Each number is 128 + 24 x the weight over its row's rms, rounded and kept within 0 to 255. Layers, rows and columns count from 0. Numbers have three digits each. The size before them is the row's rms in percent of the matrix's.

# layer 7 MLP down (transposed), 1280x320, rms 0.0339, rows 711-740, columns 0-159
089:126117129123144127126149118123146118151100149126132096107151111138109124158136127148154147163126155108119141124162150128132142123182161148110150083130133131055122110064132109111121165125143157123150130178102125173148145167090130097130127100110183100136125123118128132128112128105132149139135147102123088138171166169126115089151155080129105103084152147149128153163149148166148123177096140104159170110106165130129149094126078132145141137130142117117125143090116155136133163136117122
080:158065106110145154139104099147082092141121094085113131130147139183118147117137127096189142132140147126126155125158086104119164142146142149120113121152078125075150106135133168131142131080086145120147167111169167155124125122080151126143151126173135112140109184130102126110153144110117168143102161147146123161121127161107150138117145132123090140145123140118098080177109162119139110146123136123139132127173138109163115092135110126130142139115125160111132112127150110117170098154140133
106:097119158099149116140129158134109132173130126171148132124130122135173128150173106134157094158059144177123112128145132131169137131143161160119123107108127169130128122149117135117128151138120148122125136129134128096101122127104120113123159116119123131120141125096155113115128101110097117103130133044102132106182153155122122102121110106110148133098136121149148091118160132145136146173139135124142116145128150160158138111137136111135159135142133106140142118152179110093101132137121168
091:160101110099168135110137122157121146127108159122132145106117123147126114105142097140141147108126149103118144056140151124130126119121137131122119164096102178172121102131124164116109132119127119130088135123083162107085118163130133090148181102187100144133166110106118154091156092121146107117135147139139105127130122149137137128098158108127119145128126121125152157180133124111142188135079114091134088159116073115135095134106164098146120153102146120111100142113089126179117141098102109
091:134175132164140096119171164153086139130086106134115154122124124132133144106118143163145120095178131133109136085118112148085105146169142119131143126120170154091099134153124160149111139130122131130152130164131156145118117111166101133153133145082131083123114091117138121141116102091160133138145110146189156147110104113120164120122130129110140135076140099154176098123154158103125133133084120112142113127113125126122145148162162137144123130146129116143137154131071152152149123162116140
120:143135101165162087130122194145117091108119139115128136122108153122109129122122129097131143129135123150130101176185121152155103108167161138132118127133122134094156111120149144138104123119087162116110082104122136130146132126122127143170150142178149069143140178132122128170116143133159116139156113075147160151125129122163106121157137110119147142091147113136151147137145129079107131124148131114127097158133113156155110111126108146106129118097162125067107121141096124107159115108136114
095:096122151147138128088129119136118173131101161102113144167137174109103144083157140124104102130104158132136130106136089126106121146158113117142139146167144115127149060131138076109137131176128152117129164140128131135139145124152117141135136113143125116165104115154139151105134104111113084145093127149122111104113107097109162120134147089113108109127072106168132124130079177145084108105126138085163135068128113120105120119124110163117136120128128144065106149117099114122135168151170097
088:155082041086122129142121136159150137120079094150136153147132125124169105145122133100128150110110155110133126121137140117102141144124139126112126107110135165116112119154113137151112143119135106125105145143149164084152152108133126112133123103136138097133115116138101065115113145116126130167144108147119161122114117107124114079163123157132154163169124121123112115165098119112112123111140173118118128137089117098108138150135141155103109118130119112080146110156151135125142155161157123
110:111135133159143090135104115149138135109161184138115131102087157121124098123142111112160158148163129117177170130123135173105123112149094115124133154187150130157116131102162134148107148124123093114161120114086099135148110172167129158101128151114092115098172115131116129180089140099174109139150120133145118129116152116135127129101109136117074139114103168106147119137117090112137116082123138156159093097107135120135136093111140122115111130080095132135120117148106099127132132138126188
104:106129085123138134137134087139151133131151101132118153145111132134105096091127113112154102111128180104100172130128148129119117100107120149085158155182087154130097097146114109118122085136140160049107147090132123135103096145119094120159130116176130103109143171130161150128119137160091131154090149153134138139103138134113140107105107128144125107130165143095131149148093115165110177116110129113160086132154121112143120195130086097106160099111087121091040115161102124129183101114131106
095:123160162105152141114142146162161182078126130134170118136152130120098133116166126085069144141134138132113116171129139142133132148174131159099147111117155162119112129165162173087142110150112147157129136151129090155119117119108151158142114167132115066112112143118111137142097171157121131162099091060137167121098172141143124118132172168128132110120118101142119122119140138101147133087146147112140128111103089110165112113131122168131127079066160116131130091104148103153152100084149126
090:154140134139100127138140066125109150161124141144101071139133134143150120106117153128124122130140146133070129160150134164158139119161156146134133108111107093127119189104101141155110137153123093128123132156131186081143082110143109128151094097102140119140112092136133148123155124123148114145126146136158128148121090157156114133120116069070103122129135138066121136099104136079133073154116153168112126132164133086119111139125098129155133098112129125110099097101100089156118151138099115
107:140119130142058128092152118072166152167146093087124160133101118124143153087144131138139124123148135101136161164139094131126152125132145161124134147152145176101151156117145156135100128143136095085127130124136152086139101120112145138152137140152141156127075116081126138122101130118122103131095155089119123120122154132122153150137122161150096157099133069132156145116178145111084054101147119131149155110172148133108123166124138108168126127094132143132107171108163118156105137114151095
117:157090106118150186096147131093120137124097130150154151124125140121117172182165084139108106106125116141158129104180142094128083106123147102133121126110099122163107103108156102136150085154085097133132153099129123147168114092119123127119097140088102144084114125117136143097085186160134151140147110222134133145114137124123146103091158089124083149142118122105110126136125115146139113165151150122143118111115123119147150092116136098130123064125125122155131131135128119140116129144139141
103:111160152112136155101127146156149122172160166109110107098167102132128112082115113122151091153142135127137113132104116153165124082109131122180107115146152098170120106130100117120109141161142118131150091124157181093117141156132121127102115156106168118099098117068163120142113123140136105095123132141072124141117142116101138156140105149168131128181124126130121107134115119142139113135145140112122119131130111139107155124134183135145111141149123139119169164122129096095119122163130129
099:140156178123125129153150117121131110064100104153123107135144142150102110127122166116108100110160079120131060078153120173139117160142101091141089103175110126110106118149133090151104152131142091121149152138089072129127137120151134133124097088153135131119137124146100089113118147137118117120111097099103100140170097107141133138098135088135130134117118085103136128116168112123103123137098107115129123144126164084144114103126139125112116162102081158110112123148120120123089118186121104
101:131165152147131138141142127120148100109147150137137122121134118067088154142199148106151092137133109121160100129076093179120111126090135104140124162144131135139145126152119127161120140127170118156098172153133112108140153160201186103134097181120107129124164107151109105153113140088141089141158108128122150145153099133152065122082135158084131077136128147088114116124102158099144120075152147116135110078126136086136089106125129117129102128115151163124144117172114151163136155133122135
126:144142084101120129159111173091117127125163132117116143123108140156143120141161145139116121103096120155099163127153109124135127139134181158140119187116127114109140153127148135128157153129129099093113104098147130169149176108090147136134105138155122120158129121141122100094133159128119127126116094082130150128129183115132132101134139088106088115136149132149105128107158123107099181089133137127114140110123073096143114115139136115131134126143146139153109112139119095118112151096105150
095:141124117176126121108129153119098144089134130127094155139148094126160135125107087169115069137150127114124124096110130074122122115106138104129134108172185161084127145107159053135135085114092115110131119105140114175099133131177168143112145156121154092144098119153140124135126118170161121164140099183128121131149167101104128129163134099122131146119108126133141107109155162122134144099131146150111125128140111116130118110173147142094127123150152128109115150116153127123128148115139131
113:118162142147136122099081115115136136104167101156154133163160167114135103100169144122076123185161135144115142146177134152151137109158125159091141122122139143107142111118132052130128104132140139171124140133118166142154095146123133100108146121116112133128097151173164124118088166136145150102118106114104152152132133114160134136113148160133117124139116104149133142114118151153122119117177158150139090162153136137153096127136126190142146092086156119118173153136161092125100117122159142
079:121158133116178172167184109136156094150083132117136111116120102156153099111108147132131170142137144146117095159140126143170136145156109130091104111051131129124145123153109105103102166134116167166141061117141096116150118124139123103110113105165177138114126181162106130129104137146176112138110126105102134128132137147162092137130130135128133132106095142130130152158129122137118149120108091141087097160169106136122157123095132123163090137129098105138112101142123120125113098153128110
122:080150107123163128123155142121105167132104109146126141115078129126138163150113106091139109117095131135140136139117130133090124112097102092115141091154127111122135135107133128112130111117147108131166139122101117139116129144111087160111122125128101113106105097144153137192148138152151185111063135100107119117104139121125096200148138211110101107131102143106101155160155115139142127112097089122133182102141135092129131148152076129096132151105142129121097155086108140179144141152118108
096:098138122118130124150136115153131169134103106129133139118153127154121122115137152090109150124092099154111155076121115087107054162134113106147112118126109112124093111102123101115149144122118105148133100153085157093139159097134108139122122126123131092090153080124131130096151116145144108117098128137126098136120147084140130157138081095082161118144148123125176159144114137147133132150121129146133152127102157124146204090150130142117111116106104122133119093160128159097118141160075111
088:167136133139159134130088082125123151117082161142136165132096124123122146163174141126152120080153096139113118120091106162160154148104093135151118119124138131132167124106129106126154104155136109138164138137104124116167146102135120110121132151114135110116112130123103208110175117136104116117130179128168122103104126121119159113172131092136136147156130101114097141104168134146118101149111145105112071137110131128107158129137151146142115109165129118159161154097119143125131138133131115
110:132125115133060128132138124163187102142141091073103126157116114116116082124131166101119133154128119090126168124084128133122084142131079067145117114137108144125086125120124117137099134134152101135139106117129123085153104114182148092119149126106124136094132129161114155128120129161115150158143141154139116150114111107106175142095096114102111145121113111099108105107138144123102100112137169157110174099093129153143157167130117127142135119110106144136120105128161133154097152132113130
090:144115120121123128124130146165106159154112164119146101106145114160120115104140165103122141133119157110160117090123078145104139132075136144143159098134157149105126115142107133131117106102140113120127162157127106123134126109146094139152153116128085097151083133115109132147118095107120101139147143098139101157127102129121110138110141085143124171092126127128172112136147139151117165114101112086110140120121144112107140085112140100128088153133149116144128148151062155071126141114127117
124:126113134144108121098098138125162063139102111112110096099150156115144118151167096124148132073071139141081178123123150142144118110103156161119118106078065140119126159130131113101143137128152119153138135110115116140112123118083111134108159114179143153131149136137108143156102141183121136122126140098132110117130168138112114110163178153131080082146107104125118092109153103136090098132122104061129129127127123108168111150128107147138121157118163092129121104081143114146165092144101138
114:101114117134101110139118123137148104136157102132111112152122137107117121168139139120117125115139131131115123133122126150120160137157143172104116142134107111158142170166108103111127154131149146130136161101175144072140108130137143131135147147129149116085140105116109135072113158085101134126166112126102170119093094149096121137109064131138140115136134120149148148106125108110130170144125170126123115123109123149102066146108167111119125111187114127167142133128139186143140130128161143
096:148120127138139119118145147140150165162139138110135126114104135098125098123158123173149108156124135127126141095083159094126123122156162109138124128138145134131127119131125136118133112127104099124160111151087114126123154139161168133107138109126155161099163103129125112141141108110137107171170097100106127134119088131104134124084118131091175141108144133118177169121168126137155154154154124110126126093140138136137124114147157126172110113170125110115138111094131135160111141121092127
112:151172140133138108092148106190111170121106164147142150117135131127102132136113116175149150132146091141124163121168116162111149150102106115080101126134124189128126141112101117129129158142097150166098116149150141161115164151168154120156124132138135123145127141116121112066138160091144133098135122126138149094119127098124081131149119170129163170143106131153132134104109148146104146141148164153135158108122126117126118056128121131154157145130107145117106092120131124132145127102154132
# layer 7 MLP gate, 1280x320, rms 0.0383, rows 712-740, columns 0-159
077:133122128134116121174094148131112112112146153129070094127135131144113106148135158147130099138141129152119154158129107126157109126120118142164137137152160117106165143144122156135121110136127153154137086165110093166114121150154125117127161127151160139113112161129101077155133110156111160194140154114081138163164123127111108106144139113134134122085111076125118116144124105108148117121136132155101159080126132155167094131125150179121131156111143068120093114139132116087134137127161143
108:128126141111105075105121141072123139119145116117115142163090147135141101162102089123154144126099161172108145149132119108114129154090116095116122129124119113133138125101153156125135102113110159127127158062134168109112124111119120091127161132173115173143108160132118140095138143120099134154117129120141109145126215131086110113112118102091095127185144137122146136102140066119128087124110159157074156116144128129102172160137136163105151124111154136156148121149147095132072144131159142
092:141127118126155139142118121141156119129108121167130147157112128148121160118137131131182184098094164142105154105130136127101147073140122149129138100131100140157162077082140150108078110087128108191104149137145115118085118159115113147141145131145152165149127121110105130128107133127133167108097152142136130121139123140130114152095202150158114149143113129121164139117106132149111118130093109142148135156093136133166135142166112081134111130111145139097115167123116130124142130144120101
094:118132150144089112144108106098142143096093155128086134088142138101129122104133137157132139119105100152128135129109113155075123179158126119078139128092130164096144143140103123115117171146141072164112149138088127147131132112091147150140129127102131107106150130143176126133097110139138116138157086128136158144184140127123129115127143186130113127097127057151124146105147150147113153137087105153194129130112175122162124143130135113117137138130132132137185115163081112142113126131098141
124:182178144107137139151137142151165128144110164138126140110151135123138142160134123150126129121123130139109090079155093119108136156155144073125133163132119125172100117123098150138147171115133119119134111124139168115091164129148178117101145135169114119106159114141132133085143109088091106138088132147118183166132121120125127105119128156140183133157105124143095119092150155137120122138168088099124090076084080139115109143139132082165126128139123121113121131114121137123154111116097120
094:113143148141167142172170108135137151131088150106152096156197178092131117124141121149142134113113129163126124158144101147108117150122141112125059087103082111140159141145124142104163150173111138158131116129183159120112122151136122137092134099141143144136114125115144150109156151092103172127070085135117120139093142155102174141131148142125131068145077139146139128116089104153144121105155083085130129092136121141126102109139098109154156151153141161107114134107159135147122130088131136
085:090147193141108155132130132135099124119110112080131152160139099132134133115101114155126118160135104121115115111108140145099132124110112129094138087139130103153140111127081093142106105156157106097162128091123132099067122101125071161122083173136124118118151139094157158122130114159141142142139093137172152110146143151148129154114134074094132094111125131129105108110146132134146107178135107157153118171132135134104140109090167134171115127151158138154114136149125115127119132074110170
115:118127095134132186128139168126102119155099108147134112129165133127141136122125164100136135105134151131090098103115162159111150124123181125175108094105141145110130141102137154125090129108096150097124125170158193127140173127122164096161100160143121123133053095096110145109148129150125126137120132100148123146161114173130134113152114129107141095150116125135159135109139146116108135158137130124132113129134116141068101148105172127112106060148179120115082142138086114127132154133147101
102:092179112123129141097136107159093135131139183133109113127086121129127131115142110141126110126159152112131156132124141134108113137131078143121121174128139133133135109123091146135120159110120163101151115114158144124083096145132095095167142121133161078071142102100179164114105124163147183089108084132166133160103153126080114131122139145149124115152142119094140158150101103115124108084146187099161139139134091133114111146135085076131124133152103141083102155129119096128152057147142128
092:124142142151108113116118097133204112161143112112115110107127072141118172106120133099130138119080100140110125176126127120128138107070137159154132130110092156128130107115118117126131116110094108185127108134155138110114112148104170131111160156180141132138153109095136158134119119132133130132117126131116132116133167138123095117129104100135140124099057128153116141185128146129115150164125133138154186114148110141104110131139110119095160110150139040145114131129152152123132124125159152
087:129140121135164150126159095096165114113094152117122119149143126112129102066128137135115147147148149121095127141147153104084122113120156129109131109126065190102160134173141110139165155157146114177139103128145120175098096159137132145112144084148118139113128120132157093111107102071155139143104129138117120103150124118138100133151145129130121099118083100137154118114137138140106100128167145141078104101117129109124144118120121130143147127107132076130139196091120156141134107090133129
105:106114121090148155176112132071128149074102140169094147114144090142128102141114130107151119145156188143110136183101141106125121102133117113085166107148078126114146140103144145127164141176100156147129138128131144117136121179122121141135102168099124137127148122133155118121125124137173154087117070132130091114083130120137153162130117117162122135109097165126148118119118092127150160150110150121102132128130116132106189104126074117113099071102093156124116108128094136161122149093123113
133:146087146139154119148122112135157128069146056160114139153100121107092157127122092113147127113130111122117098182085148115163090106107123150125142131109108127117134125108120127121129105117115146090156101131083156141128189107127114132109126111115106139091128150136151126112056148166123144136164100137101079144108130131133145107115128113100090147092129126106105131178096111114140117152123159157163159166104140145142127097103119081126145102124129170138118098169102129128114127136180157
098:099108112122114111102120120092155117109170126094112119145154126146116105136118138166116140118109120115141147170145067150106109120122118134118130159148151100151145132184131168111127134142169136111137146142148117108159141151133111120165129097148112095138118130156052157145113127070127100123135127139174132112109155107146136125115133097159091148121144116118142152119146095105099107166121117120151143090174158153126145163132128160073098152119120120142137122133109131106148140143135097
104:110147129151122092182138131162172149121118151130127102122085116138151177115129106140101143158144131171161148114109127158103122146118143108114127102146111184128107109103115103164166153140093121129169113144125149128052122135136144124143137165163145089087119153125167138153129136143120106113163144165144124137070149155087127106116140111140166110099144157114119089127125158127116088136155097115144144144086116141127127139098139123101084116149117111128134165154147116115168166165115149
104:122107130137105148138152111108116099101108104160111117113113070121130124097181185144127120113106155068153102161069090136143099129131158161088108122115099152135152145175153108140079135094147132127094120152116127121144166155117147126151146145154125113155088149122090135148105121100135099122151109125134166117126121141174091156136153143141110092181133135124116135172094138068129098122162129066164163115164116091162135122148141134141119100109140061102111134166127155163157142133165110
124:138134166151150136091140147168114136145098117152159110117131126112111127136088126136132115147155139109154100112115131136129124134108083117106118070146139119124102104121104091130122079109147166144124128159100152105105095127136145098139163103107129155092139116112137178148142127144126139128147138158136119103127124104126158158139106195118138129113081083085141116118115133118141090164148109129129128136115203180152138137138141123154146138116138090119118150136112132136120105126124137
095:160097106130139135120161117136087186092130138132074190130119145142127108108118086148146140131176123168150112112155153101103079103114148083128102130147122115105111143099163138100145112114107110136123137101108123141105135153156098135135079181140145133114109134154194113077122123157136154160135123103122087114134130118154096137163101101147101100165130148124088135109141141166118141104118137119110108133156120131121090147102111130108102108140138156140146129141129136121132099143131113
105:128152152151107149109114169130161139126144131175159108154118149137139109112152131136112123172137135107106138124164158116142147090140120138103160104100125181099139114126137072145147115113125107148133138143134102112146118145129157133123130155163134156125109131123107123099141143140154118110141107125114140124151123155125109119139165114095109156164096075161135169110119163114099174156138143100151112172116120162126090105136171118179151106161137118098180115122124109136100143116138123
080:133112136104148155165128099112090132102127113113146114129113134126118170150137126119132158115120152128120170138091164130107093127112110186134113143142148123144200176114090163144163170102098086104125106126109117143125124108128113144154122126153065164071127157133138101129155161122116156122115139126117117105095113114141139158119165100125141189159103155163132127133115094139150117110148132109109120133104123134130155129147159134159136112142132145128112130124128087097130123137170117
117:099129160123119125106111133148112164088089126130083150156140079117145163120104075088149134102117132115127151123114133151130126130139090079142125118155108111118118166102146097132148124114134092136159122118092140157152113147121093110178098116153130121115145094112141146144128103111156128130071139119116140144102134142153131141133128124146072109146112166083160079157098156141143155115114099159135137071115140137127129151145084108088129170127122122134101148114105130137136102154119114
098:152126111149103120131153155105092144112116157161165119114149118179127163136130125139124146085127120118113127155097166119177121097095137118151127102127113130105099171150125067130095116105159088160131132144152217142159120143080119130151130137156140139123129164133105146134088129139126118112078127111151168145141140145151087161108136143103117136129133178141117116153070138096135119154141109112141112123148156117098122141106109113138119128125148154126105137109145094111126148104138152
090:159120095110136131115136118125148118153139122143152146176121121132192125151113158155150116132156145185144115126124105132156081111124188169116096168143116109101167135127169145153100146104094122121100156166102099141091163134121160148101119136095119115142085152117164150098094089144146171101134131117145130099136127118111142128136169146151149095157104101130131124150137128115161091094140145108105134173061136141145128121155137138146121129132134092139177130131091079112106136097209127
109:169096148160136137158148152115152142167135085131148127107140152168117158121144111124097118164078065162084119097102107108157134131140152121142151178101110136137118111087106134150159163102127133140113136147147128124124154149152100113118107175124137118119136150121151121108118155145167124106110119134138149124168157149166138166116123139117173096128126098090127108149122138141167118159110096069134083111142064113134085072130138124160113108181120130124128114158104120121135116087134128
094:136131136076151090070073120129138108141149161144066126108127095119143174137154123130151108098141135102140117106132151204113135128140116103164135138155145133144127123160147116142086118120148118137165108116133088095145125128106144116130137114144146130098148125123151081135142128117126125099162128118112127132110152160150104202103137072134128167126126134148105129135097135125122103088142134132090130134104112087119160157108100155097141150170153117143155094115154120106116141132118083
121:129123134156082159111073143083104119133104090116112121115109163144119144142153128145144105110104133157100170161103154150111120135085129133075114078137081126116123138105195136115110069124129100109120135108103076162132120123098132154121109146160118124162123122159141130147105189151131130157142118124138122155112172153134118084132172122112093120135080131137124122063141135137111133139136130138124109128131155096132153140153115110130128144112170115144135140121112125097133091139110164
124:143107065151107107178112117110136127166134123073153175123126130106171152170165129121128126110130114074130145114137160126129130144148109144144123158113147096141132117151145092104136101179089106072166163127167165073129153136159098122159132153117175132115128107121139117073114094136159125104154132141071150115119148120089118129145083125175139135142146150128137092151110140145100171120111091099136105133158118158109091136121148098125093116172124188132112103108123162133149140152069109
098:116125105129127107144133114124083133139091101112087141108129175174147187083152150165147148119123103111104152131101117141147142122122158080155122115068149179142114126102165148145139127131137124168190187145135120150126096066124156108167108130188107110120105151148124130105127172119121113154079108122191141140128151148124166142135139106133076113183122127126138149138107171099129133103145158109147165144082144139122122123121160110125116134096166132153136112165118106105143093159162117
112:082158116153108122132133147127139099149105102143113150137106105119122117124095112113151111174146184142147133131077148122099152120148150116131084119106134114117093137116124167151115095112116128105151123123122148123110100131131100157131105152122128169101146110113118148202158087169166145116140097103152102151166099119127165141119150087135092097143153112109123113166136118078201105122121093095089101138114098112105121112089166121154107107143137123111126141141132105103083143125113113
# layer 7 MLP up, 1280x320, rms 0.0378, rows 712-740, columns 0-159
082:087164128159169153135139113149165109156108100116110135110125111121126124136150127106126152159143078066134139133128153145102134112111106127153138143110132144149118155120176095142118114198129110101165121125124123166149116135131125156141091114117103138161145133102149087113164165179130167113179118142125105129128109138102101113116099124119089099134142125145109138131154116116104151086137114105191139103133106095102174167166122129118109097112144153129090152138133132178130124129160156
110:125083172091134109125152142120130145165144115165130121112118119145126162169118111134145102081088156142104095127128107118164144146108173148117163180101151163094131119173119115111144092116143182125112153146134120076125115135143110136116140134126127170112142098108151096103077141139111094108133163116105106149122131130089124118139127102109174102124144153174135086118152089100151104162116108110140123167136139187152131106138128132128118152139146130118184139110175075097082158089134131
095:121125121128161087113136132119123134162139121143137105155134164142093118102103123141106172106135154116089128123123143140162171116121109149130159163131105122140126100101122128134109105104162139189097143135146132115111133122114106139102094135086126151131094108127108142128158139132138115138091147126133131103124116143159128121100165129131108163134134158102149129146142112137160147117084107131088128151076122099172131118150115096161126106152129121088108179108121096099117159125116137
095:081116128129098109147148130141125137110130141112111155126095102154133124145115112121134080153079119107153147155111113078132142130135102163142127138126130124135130124155103135115090154158142111177108121136129135118180146133109122133157098115136163113132137107137128139172096156139101105091138131129108161100166119134171150161106132161143129150157140083156120146132080119127079149140104095109142154102122191146130138146128134130114125086103126073137119082145131180171133136096151110
118:086137133107119161121131073127111149166108128123127118153128112134118110105112146146123090118111120074135141109098132086141157124122090131144123126100146111146112174136106121130123127125162101132155167142140121130125129081112121136138159133085126160105090085115150134118125151142138127139083155154074089092132144108116093142184091118119107106173136177133142123134091137164129140141124144138140145100111115148105155135109118126108135169149122142139145117130114162139104141130119141
093:103116150094154086120115121167138126139170119112093074117124121132095115094137123123115143114127149113151118152143143087114105142149155139127123117118103116125108118120114144139122103119170129104137111110160153131206152139149186095121164184121129128129149109150107093117146149149096109147083105161126107116114167081109122131148145095105110098189157120127133149156093125127156150112149151120187152086105122164151148122092148111093136150114130114121098145137150115106109117114141156
087:076102180160112115074176111153142154174132144145086154109183119099121111098120131181104127112115111101121059144136074165157141095104148096123139122142159118167130099161124122103139128178183098111154161119143105160117147109138110147144143103187109129124107120145097117106118152123078122110136129161097127160103123103116106184119113110138110122129109098104074124146116071132112155138146114144178082126136177156124131157140117125106152148093086098138139183160089074131147118125123153
111:128115151122094067158132113128141158119057096147126147132109136127085104118147085171137130136136126143094105115128125083164119153091103139163114090075105099174162143125117107102160128143127086128097103147135129112097151117131105137129100114159128149132166100087112120136132115118095157120095146144125151122107119129135105177117128184123151120116138105099127128104155148196117082140197140127136131161115113126149146114083141157136144088132135151096136135128148178109122086111087139
101:082118132137131139114117137126124095124088092112117147090110107121068154112112130126085133143143131101126109122143145094123141125098098132148115138151130096147124148148114157153174101111159184165109137098108106168143079124107142169119099120113074124123131106123120142161072152100097106143118107109121168104096141140118121095159159140092122160104130149092162142157140121087154108108118102110193120165138142090043141127149111157084115094081142149148124123122163126109112116151141100
088:128113130115113131181110154110109160088126126185126125156122152109149144145132093149136117104160174144138107146112080124081134154141106164100168120109136159132131135149128129115174134111150112103162131130094142133100150137147075139140155104127136113135141142131127110105112117139144157177133143138161108163112154144126160129102151149127113190093107116104115133104161123151088112124116121185129113142101161147114108147113091111108131170150121135108163187085124146125113098142118119
089:114157149119139141133111154141167098135153113138161197140122156124113114155121140168136117099130123138157133123094139157101127172119071126116133127146138146145145113170107110139134102099169158124089102107127088157168153103146136076108136115151113115127144172178101114129129118144090132097164111143152133088109154075140097103119162138154143146157166128175131141142081086154100132095122126115121137120142133157137112140174128097063141156079126126130150097121110148114162085190186139
104:180139135150085102063148132112119143149137104090145135128114109130161162096150138162107127119126122113135142139114118146107139132090128151160102111132180181082139158169149161124070119141158090115142123138125157093115114100133134130139146127164145136111073133095141143119138123110106110179108146126134165146180149111120110112130165146086111133121134066103125110096137126135088082084153119121149140133132109140180118157070171143147151139107141100148147143128169123132135084153132142
124:153123088094143088180125117136126139107160101094110125136099152109160182126186103090123095108127145154160144142108144151114112130118133142160117136139123080163143131088174098149169092155106098101114105122139137126122160101149118132168140128109102137152159103144132134096106148141132131120157129128076100137131159105162119108103140142151090145133135126158075130124127108145113102130105118134115134146137151106129150116078125114083140140137115135160106100142120125187166165143121161
102:120162158156141130089118078142158149148143152124176111084173154135149117159099145142107120131107124089123096139115095147139132091137090129107145113112107129126097086126131084115150134120115174099147098171135125079134092126137132118132163118111133134106085141111129143125108084128113077106134127169099105144123157105134139150106097105124137147119089141140122112112136095115139146140129173126139139122168117157133138107146164128136089160145118104087140121178094088129126172151144122
102:147114091126152103117109153146111139131142190130162124148165090122130113101104124129121185080106120157149183119128140111120084116127118119124128152119143133153132108095110119112145143134171129134078079104159163123093121106138146121169156142158130127105100163122167127156143130200165118123078153103136132140134141131115118100119123115145141129130140135145125151123170131118143121146129079074171147135108148185099146164146113114090094134166177131121114155110137144103141126148150156
104:135176152117124135156118129131114104124083116121100099130108130094126180086199140076135086165088161102142110136134080175139147150118132124090126122156135127124150112146117117169156154116164132145112157153166098127125149152123184104114122146149119139108157128092133124129138134143124107127105129141084169174111102158133085157109140141143124074136150189103103132146084142110124082118159145126138125113140151117158127119118133144129113130151137111105094123204107144163122116145132155
141:155142153131159153133156138150158117181108104119150131114167154120120129085119123109126129139105111120120119060136065100150150162141106126158126139106130108137137099094094113154137110137081113196116148174158139144132144147166159104110148127151117121123162122103162151106162128125152122135170150148139162092161146112093125106127109101087138111111084094102140126158135168107132124131138111085120110115092110125113131094136126141159133147150112095122117138133110146128140128119108132
095:120122138127151093136113151114146106122076155116153167134055096122100120141120122147126101151119103129153152116091130175116148112144130140109175122145119129119116151101103148169112108083171126138123190088092132104142139167083104120103136144149169123137136124131140161144167124112088146108131138168161104130116144144117113147110130127134170047153103121150169115118109148160112116139117131156106126104157089095119149130153111084109101106085125089136104167151133141132101164107118142
110:135139100159115147114104167134113118106141132130105138169101133164126146158118123105138121150123127150168132190105094159111087129124086134105118099168128145111111149130157176073164154112096171087137126139129126148127152167086116139168132156109169113146127169152138089147149097102146166166145119148140145104144143145112118119089135133193086171086098141162124136103161114148113113108143161159146151130151143138118136156110113137132123131123170149122101171123131134118133073126107173
077:137151163087155160129155111160133112169139083085101159137128131167121119131138131124114124119133155138121119112129137155167127144129155163128140159147076119147113156125130107113138078150149126144136133109119131118161106132124154089104085134110147096136093104144127160124105140143134121126111106118123110107136128099128084150136115128113125074078193109148129161182139094151131131143132115138137106164160084156131142122173131099142129143147116092134126135155108148140111145116119104
125:086138107084124109113149138138119129142134136113125108132105147138148104120104179138124094154145132185139122176128113127108092109129116124146121106135167108091143101131172161113132130108112134141133121125139129108075136129101126149099123130147113135145114161138118138185123172141157157123119098116115064134118133142123133191114164143114117126120130092162110186123162104137147117119160145165109178166177112103179137157139140178120133122092129144150131152146144108147127113144130130
100:105132136105133092139165142133131162138092121156132099081154100159135152120109189158119156099118115124151123110111147110099108117090099111120138093116116162122090144141107067162088122115154102145139114116123177114130140149106089121158100153141115114139128103117144130138109104128126083122105148135121127112142147103143067124101118120068120084110129138148151146123083150119142135155138121103137099102115147147131162106114112151133114119096115150147116094130155091109125150147136160
092:126118148140194112133094122124100141167104117153128131131173107127132159140109136132130155145171108126114110124102118114158127107175107139129121132105137123115146129079119101145150190152188115092113158137107095119140118129143087144142098133104126125152127137100142135108159090145134170128168127126173088148130108127099181061147127140127141139148088136151110124132160128162155114136114111156109115134133160157106136117172117155111125157153164109099177158112116105162157129144130108
112:128106132150153090146157161128120120157149124190158098133135093127123129123158128161134128133097123143163110122158135129199132168118152109109092153065138144098149103145148124154160153108131128123099144135146149150133170168140092147156146111131150094150129147106091139139093123132095104102139119152125130114117147148145141107140095147140162140117135115172123138152083134145100157120099091130124110140163157085110094147126127125074146141162120119089115140143089100075116117142164112
093:124138149090107141094133131095150110144068168101128159105088108119160134107119145119158129100134131122166136116117085183134181154108141102168141134130181120118143151127151085103125164158135129160118118138129084137201149137140119107141159141165126153137138078124112094114138123161102147122140143130133113145098150139092154129132131101147117157135164127146139195102096139124130152110118114125097130133113114136146121154131130125111154124178130097140121114127115152106091142143123104
123:117108112168137119122141110127160071160096107099132115103086149147123146133149149122129136149143139152091146131163122131167112128121141129083080140089143133118144153119137112149137126083145085182145151124110108087136118135113064117135134110137171126154147178107099147152141122144122118105129107108164152112104158088090111149164132120152107122089132127127116086091125104134124071089139137097109136088122121121136112133111130133133113141139157120142121123122137125109137101135124098
115:174107111164104154176154139088157128142125106100145131159149108154146142123113133142119094099136106141118145154163100109146112164130124110168123115166155100105155133127177122114148133119127116129141103138139116197120146115128119132129090103096107141122127118107149129129141118142157106100109082130108107111132178135125144121148117117152106150160112137121114125135076069132120131116102095136128130111164120131159124107097117108121105141133149157110083090151153126169178125124094089
091:114158123144162146155150131131151151167103113175069117157141204128133166077134124070151131110144143117137133124118169148129125175119086125190133108108139140155070103102127150136098115129132070106145170125135107137137141127144111136100129127156115139098146155153148113139113165109115137114132121122094164135142111153160158126103127136121133108153149109072150107132177121107120140155113126100130096107108089121137111079107176122126131157125145126151137112171123158093132113135131117
110:112157132143138130109113132169112148125108076139117185138120123160118091126089120168170116139160117111135157113116111136099152161128162121121073118102095194116116128149080140134141172128138141120116117166136150164128161147164131109152121105137154162136156154097141098078141142113142123098149084123160144107150118108156128148141116126106141134113130130122118163101129156113166108121158108155141133148107108101135125100132137111117150099141094143082107104154152116151114124121129087